Weights of a small GPT-style language model, trained from scratch on English Wikipedia.
Training: a variant of SOAP for these matrices, 284M tokens.
Each number is 128 + 24 x the weight over its row's rms, rounded and kept within 0 to 255. Layers, rows and columns count from 0. Numbers have three digits each. The size before them is the row's rms in percent of the matrix's.

# up: layer 3 MLP up, 512x128, rms 0.0803, rows 434-458, columns 0-127
# down: layer 3 MLP down (transposed), 512x128, rms 0.0802, rows 434-457, columns 0-127
up434 102:161140099115159174114135142121092149120156106143111101117083136136151118139125110120114184100124120143101130150147104144132096122167088106074113083159145136167165137126163105106152118114121155125153123133123177139161133112127108112091124107119138119136097099155103101104140115131119188152151100180120133104105137130134116149128119127166149159106062102099137123154126153137164106119111
down434 116:159135140139164143084129090142123134111151167071138135118115146106104136121114103142118091157144115109103158136153090121144127079132126133116104106136104161129116113138166106126162119099132148113109144147099147098115151158164151134144109137141138107114128155149089084104176157136125138122171164143093106126089130118097110076147102123133165136101149098124154161160127170127161099079114
up435 084:109153149142124107147160150144139176134118123161115150120138115148160083106133124049107120135107139116107123146148115105106087144150118121133122126142126156144162133138133147108114133156136073153142135136090174127122150094134143167184130130125080112142171117126124126088111133133104165172151096157098150109083117135091119117119156122133160164120143103071135125110147125090107102111104
down435 102:088157123127129095144144128128119145163098108135132140123175066122158096126158149117128150118122095161114133140123125156094134119105165144151176115116152126152154119145104148144153153121148072142122133109134142175132169122110122145125098114154102112110172163142151116119112144112095148145173147134097163129129118127139187097120179134156148157102146104099104103150173119111126084108114
up436 080:182136137097141133124135142131148139149100137125137162132092161134153116155090161116083138153101149115158108094153099120083141099136114097094123096131122105157120118174137151183105107108148124135111165129120115125118153116120137148149145082119096131130153091152151131125084145136150100132081134146103180090082080126161089098126122117121158154128082125123124106133136097124136144140154
down436 091:095120125124137105164148125112097088086107092165161120124100118153110159147121090117110124095144135160121135102080136135120125162122130115133143112113123112061153116125103107109119118162108152083174125144058137163111110157148114146126133134176112099119126105150154119147137129085103140125178132130149126145110130088123143117151097108104102111104123116088150096081131092138119097113133
up437 089:147137174138112131094142139117164127105102136087134129129155114118141120121154112137164122110101121140140068147140106099108132107121120111146099141166135103108114124149092127106129145125154126181132120149143124149080122091140122119143128101111103170104136128137140116115075130164094094171166147127081140122083155108155134154162129092119110174147152176119142151169112148093159079129117
down437 108:138100109086145137123124132107127166103159166109137126124119105113146135133131078119125113130091150058107125091108146158143146102110089108109168126123098094135142111136120158082145114138119111177148157162149118161129127087094118108146127129134155140092148138165083182136121113181093125141121131115110150110126129124159094136152147143115133145103138138130175133157092128104092103107092
up438 154:135097135100077115132135148145116123189140126141146131136145123134167115129140136107151126118126124104123126128167158135142102062097096126078108144186179114146094116124119145140135141154167149133138120151147140158158144177129124097127112134144113131122178138102171081066105167129131134151097103107135145136130103142165117116171136137136093125114186106136133111126141105146128135130103
down438 114:110124119141158158145132125107105111074130143077119119119134140094073166154091132155155163150134116164121096180099102130134164168143109160146149103116096146147138132134141099111130140088127116143109107127115154099162106088144118147132165139119132129135088111167100126187120112134121142137148164135153127103120129125086159151095107138113187125158084147128149129152126149126098146122151
up439 099:099146101139099120161099174131134119086111119120120099111075150125160160144151145180098156128123118140099126134197114117097150126120113105143165105106086095152153152107117122120166124145114122121120159134155140103141125139138150115113128147103114124101106149164071144113136146123059113116156123155148157120117155124108151142128083123128161137148123125127157135084144150151127078099159
down439 103:159103220132125119114123087145151179129143130114141164118171129114140122122142138123128128141174129138176155184091123140166119148111160131160119144161098140118142145105128132146131160138179171118102124106155113175133117134132090110143140129121109109149121116113142138082139154110115089116108138095136099116154117158108057119108100114130126107139156121156114117135134132109147148136096
up440 093:133138102134148125129148123108187166112117117147143156101097141128136128112138154134101144120098139128185125156084083179123143123098160086141098129152148145140134064156147113123173125124102145141136126132112157169106108103106158135097148099100126126099141151117134095171152144124156108079117111123104167123137128184157109149146125129140134144149121158098098130145098113121105075123129
down440 088:153130181091086147137117153125073121172102124085141111133117112112105130111098171114133102154128127110082147141172150107131163151140128133151112128089141113116129106114121160108086097151136122133100108126141132125115130158133114111116111111125197091156090097097125117112129109105107153127143114157139178147159178101146101131108124134127139148129160089121183140126170147136164129134141
up441 111:131136152161136131139094108162097139149126140154142103117156149139116137145109148167106123140140118095077142167098177110103085149105133105145136101164116123135103119160127098102125117121069118083134118103160137114107103126145111139107154128103163108115137108114095146148119137126141107126123133086127125087141073119108065150186138085133101112166130126143152171092115136153141142153114
down441 109:118126155114104113094161129116151143112105097118117176128096130132129133140158136130131111108124118150167091160156128162129129153097138129122124144103132147128119147092091102161146122135146131146108103120144061138146122127121151101154099125142119123114133119093151105137132093096130114167124102140090137150103154135118125102020169190148116107116124163150093085143143136129136090117131
up442 088:138168083148170123155133130106137143150118126094135151164172120139098112160135112123110140161116136131169123137131144150148107128090120098180124147122133144119175136108101144091075103130122113136111128120141131148128120081141124116145095100120148152175132124146123104096150118134173165102071154123108151174143098139142102115128131114130126057135081161117109128137139115153092159099136
down442 103:166134099063123142105120132114117110189121150082133118146145098132134126117155131129097138089122110096122122153095135135125140140097124149155115147112119132159160151053120133106090139133115140106101120141114132105084108093137152116165118096114184130124136134142078122109148065126193116125087134109142130150096110121130149110132118144125104135109120162129108107096127091111097108128120
up443 113:168142123140123140123104112108137126125083099158147121128120126142126131149104148150142105134126136130098132127119139135179140092080076159131146152111102150112103107109146094159155150134111150080170122093128106071150144132178136111103151129093108108131152186104148121156126135105113094114139127165123070138140170129110118120150176121162165168107110112127117103132163147123147119157147
down443 084:085126116124120132136165130150133159119156139114110135133134148113128125107145125117106147132115098158164132141144117136083109161148163082105077112150191113152167156129115167123099101135131136155104144156129149172108128128079141127183117145165132154132108108136111159118129111159151168142091146088110193123132125127141129158150102128137101102141184137128150144140118102131095146085104
up444 095:103118182122080105130105143123150118127142133142109145119109119108149089083102144101130118152118116138113139102149091168126122138170094111100085095181116110138099164119136128111145113123136093147167115126144137160122143110137139152122152104135117131124120088112102113145080144124087150160133172086105118106107116131147125131101169114183112142148163101095164097138179125133150142097097
down444 097:133128138131120118091130111141128116106135144174119089096088087125138130095136084110128180150137143115152134133098113166123101111116114120117083103181124134116117169169156090082158183124150143142138094138153098118136163179093130129140122131146124104152101128152111107157123139136134093150126114150153119102086125169139113141167137119133115115088126099089180121104153103111134123126103
up445 085:155149122114118159117167109105174129115114150117142149119133113078174108117127103138135127095146124126114139120094114148108135130107106091080158132170132092128167090123167112111129084133155148151087139144161125145133145149133135158152161110095117124170150179104138096103137117112102105134105121135164109124105174116089133141156139090166171133155128144071123110137130127118134084122161
down445 099:132147067171132120126156141142141145132137136158159124125126151118123100146132123141144137101145164136130127159133105098141128139140119138114161114166119148109112123128167087141160097127112124128073128133121140116145078094158116167153131109109152109189124177127105115110153150108112098154072127135121136102126150123103155141180113082129186122113142133077122139157102126106165110177143
up446 107:117167149130130120135111115158115120118106117156134136101076111166116122125171105089130202106115149155122101151146105151089110119151133091120107159117144117132164110109157158080126161160165130110162147119114154088113133127136123127133119142096145124125142113121137123109152117086145132137169173128132164097079113107123133128154165106126181096137116144127125099137157115106104185142099
down446 114:125125105111147105164122191113078105100150170156169165103148148120138075088115132126105107120160152103166117135123173160116141104135137098147107132146138070164136125115083119162159152173141167142146147118114104135112116115138184150104157139125121148174149123128123158127130109143141106108119099154163140100118153098147114132135121155118147132117158088160130120127139106110128147139124
up447 108:137119128141140179084119093147096117111139098165147152138131139116160137126176117175126134111179157163119100126141131130089123088136136100115120116172102122098114151133123104111132129142108098154131049125163134112161128173127147153145143150126148137165133111162088111172113150146110122112083138170128105123139139118142138159100157138147100129151127135138121122075167154131161135103123
down447 109:125114102131171160137153124142145152125061114122080139151158114061131127169127146163176143148106143138123170107117108105139101114098170117128149167125142116173164140132141126133112100128113116102153158120111112102126117142154123155101152123135139156156151157100138146115138136113104156120128099138124126129087090102127149105177092116159155118111113147136136169158146162136132099142073
up448 070:108159154114126099163143119114143160161114068088142142150181097145095090163117186104113112149124144118120153106150127103144100122156106134139126124071125184114121114138123121077081129125096133128153143106137148092177156133126137166103151119108142157141124143111156150140136118129133149108138142146136149129128142173135159100146092155146157124119136134123128122099153093129093116075139
down448 086:130123153125148151106137181053162143133146109132116142129147078112158081129120144090153107116130122090133136114159112127115118126138085148162112134123108164111158111119155101084096152113133143114136100149144121116103148129152108152136139137129135155149154131090096126191131107123109158133131182125111133125104135158151148090117162122123117150171125136133119118124133063152064140131151
up449 103:149102134154124149124128136087103105106137085172138152105101111176146141081113145134118176193103136145121139113125163140102161118132115108113119095174152161163102156110129115132086133110157152155177150127152154133175127125117193144119128105094108116115139164132156140136125131132155166092107137108111152157149132131144117116118152128133144140138162122145123069135094121129151111134149
down449 107:140142152126103135106168141132180140193134127122202150148147145131141162113118115137113126146113182151116149175159120183173157141116127150136103145105139146153145123143118103145112102121110135120110105126124103075173109101161104151118171142118159116109122142112168143094104156117120137113120133116108120119159155167158151084117101129113159119145129149140151123121116173107104147109124
up450 118:091174106116164122113149087154154164123143125115127155127158131158134161118123146117143116135114135169105142127107175140082124122165140112096140100141146135094131121131114138132159135124098078128110089124135094087134118095112115140115125136106165138092089169108155139106125157120161136107089139066146171120091122136117147128099134123092130167127161153099096148107129117103068152121116
down450 101:178081147132081097139133151124150099141094127111122096130112127142134066122145129174098120120148156093136150134136087094157106136116129134164069144100100127138139120138142108121122099146128187126131150093124165149080136137118162118125129113141073087152159078114097097110144131119113119106166150143106101120147134112137126122144119139159111091111118113138159117145129148152169130158113
up451 082:131089092118066144110144115104162147178121111124151131120159055115136154111156113124140114132141078123103117130115165145120107139133119110128137133156100127085123103129137169123143142120185096175107117161177144152135150143150126099149089106116110152119133135104119113097146152117125117126127120120150110143140090144155114113148124142132095118161174102114116124091125163165154167158089
down451 091:112132141168126122124154135112102141147129130130111160085084181099079149116130122143143156113122105149136117121158108146153142139095137112151142098141116127135177185080106115138101153127124117087143146087082107100117117101104134131114157152153156070142125089151119105154148116096102108115122148137099091110142175137131138159159150104135131149142077137166160137145091124143144130121107
up452 097:108132125165118093130126147102134137086114146097150115120092113150107121149114140121117136078123122101133134136098129181127141139116133186073095108154109129112126170125111094138152130125208104107123132123114137152087119131148114107177087100097137128133148160134100119139112120142122160147117139134121114145109168127092137098149107106163091143065142122107130148185149124141131111124165
down452 093:088094110162155130110128122154096102140135109145106131128140170132156135109118147132157113126148145142134109061137070104137146117157140132160146154144122121139112091150139084131113152112089149153122165178156143164121093117157124176115113149139106124122125112144101121107103141104106121165117109166067083132133100111108094110130146122095100126169124123089134119120107105096127169159129
up453 105:135150190109097105137157104101126139106111094097135142108102106192108130102120112119119138127095121140167139152135131112126085164140087096116103133160151114097109134149120129092147132146139140195135145117136092113125119124104123129141116181072145127117160134100103142102085119113129122099115125095123140093123129119167122115147175133163134192132154129121137126141138123110188139141120
down453 108:142123090129156098123088168111120158084148117130091094140080119169116164098133159129158120138115161130130153156140155098161160158142172151129114121123146092142115117084154088123161142159082176143138136129146129088159118130144148132146088144138114120133128115134095144101129120135134132126074146109145095095132090105110147117107123166085117139138126130117164146101125086141168121117102
up454 086:113143139109122132104136101158102140118117130111111131162139117111179099130141128099146168134115137121119120109154122106075108147142154103180126142101116156134166087154118144119145133136141136139103130138121137104139160095129104145153117125165120172140097114113152142162142155167154107135056143124092139144159142136133065126132152121145125110160086154104130096108057132177105125096105
down454 110:129126156161101119135111131175139141114097112127155154166136128108140148072152131109147153125112108146127141093128139131102080197131163108124159127129111151139123101161092159128162127102158107109104126145104151090182150158134117137123124160155161144144081107118152157134126107141160154107101120126133119157136137137143089125162149094142104127156111135112150064118076151135106150108132
up455 091:107110144104120111113150150121153182104140070140129121136149081122132078105163131096108138127135162118078103174108095159157158148127107141175125122120147112117159112120108124150091126172157096139129135134146103129146136138102106163123126143107152139151134093141132099107141106142111135110090123150128115152086091107138083108176138123132134124175137101098143131117136152117194159143129
down455 107:099133097160109094160145120158093144138053122129122121103130108133111161159128138137131117166107163144115102155117156138112108117126137143137112121132074130094159111102129136147132124148142089129209113130125102134074121085133121133094108142138166112142158146146090109138134134163129068146166144132138103090136089131175117143150116107098127125115146121145113134115127118079094134128116
up456 100:115114093146136116130124081111149095083095158109137143119143146101172142134161142132135083125156117135141116138140090136140126113084113153132175111165054125105078079146126119125108179112133147130124128128124128119105091123191130125119162120134118187116166132129117139152124129127116139134147162147144114167117130151126139113139122104102096166111105093144171130124106165119155102117154
down456 095:130139114144117129127184139174091141137157150136130128166128104173143119110109149131121138084113170111111127142104115124131157119134137110119073153084189135132135124141161098180154087150149092118144136158110141166098161132101129138114133151152143102161094151147143137111095153094119181125100129082135105142138126131141116158147116171131124131145093109108128134111154109113149135090082
up457 110:114130174124142110145137131088163135134133130115093139182124094123078142132136140096130132122107124137127175134168130130169160090173119170122128126116152154135132088146155123168122137118145107134160114118143154106141094128131151143113127083099149155119122140102171123123142094129119116088127170122121105118148119126140157060143069111148132112138173104120201137164127131112104132118134
down457 096:142126084095151133128106121149139118106138124114143150083121132124159151120115157127139110168131138100124108143093104137086107141107150093145105167135068131128101154106082166053136109079119130165101170126104115156128154139105098143159134144157112168107155112117097121157119115127172109156149096146154138149084136135117110179152131147119142136111130137147097124093145111126158127125111
up458 104:128133158154154146114114128170120083100149145133155146107118143148152132074108117102178100122118153146122102182118100122144167157112092124110076140098105125109101120114108093113193117105177132124133140130110143106107106161159152118118141128118151122116082091154142094115117135080126165125130138143104110130116093114146132145115131096146149063149102135113156114127095115125139108162128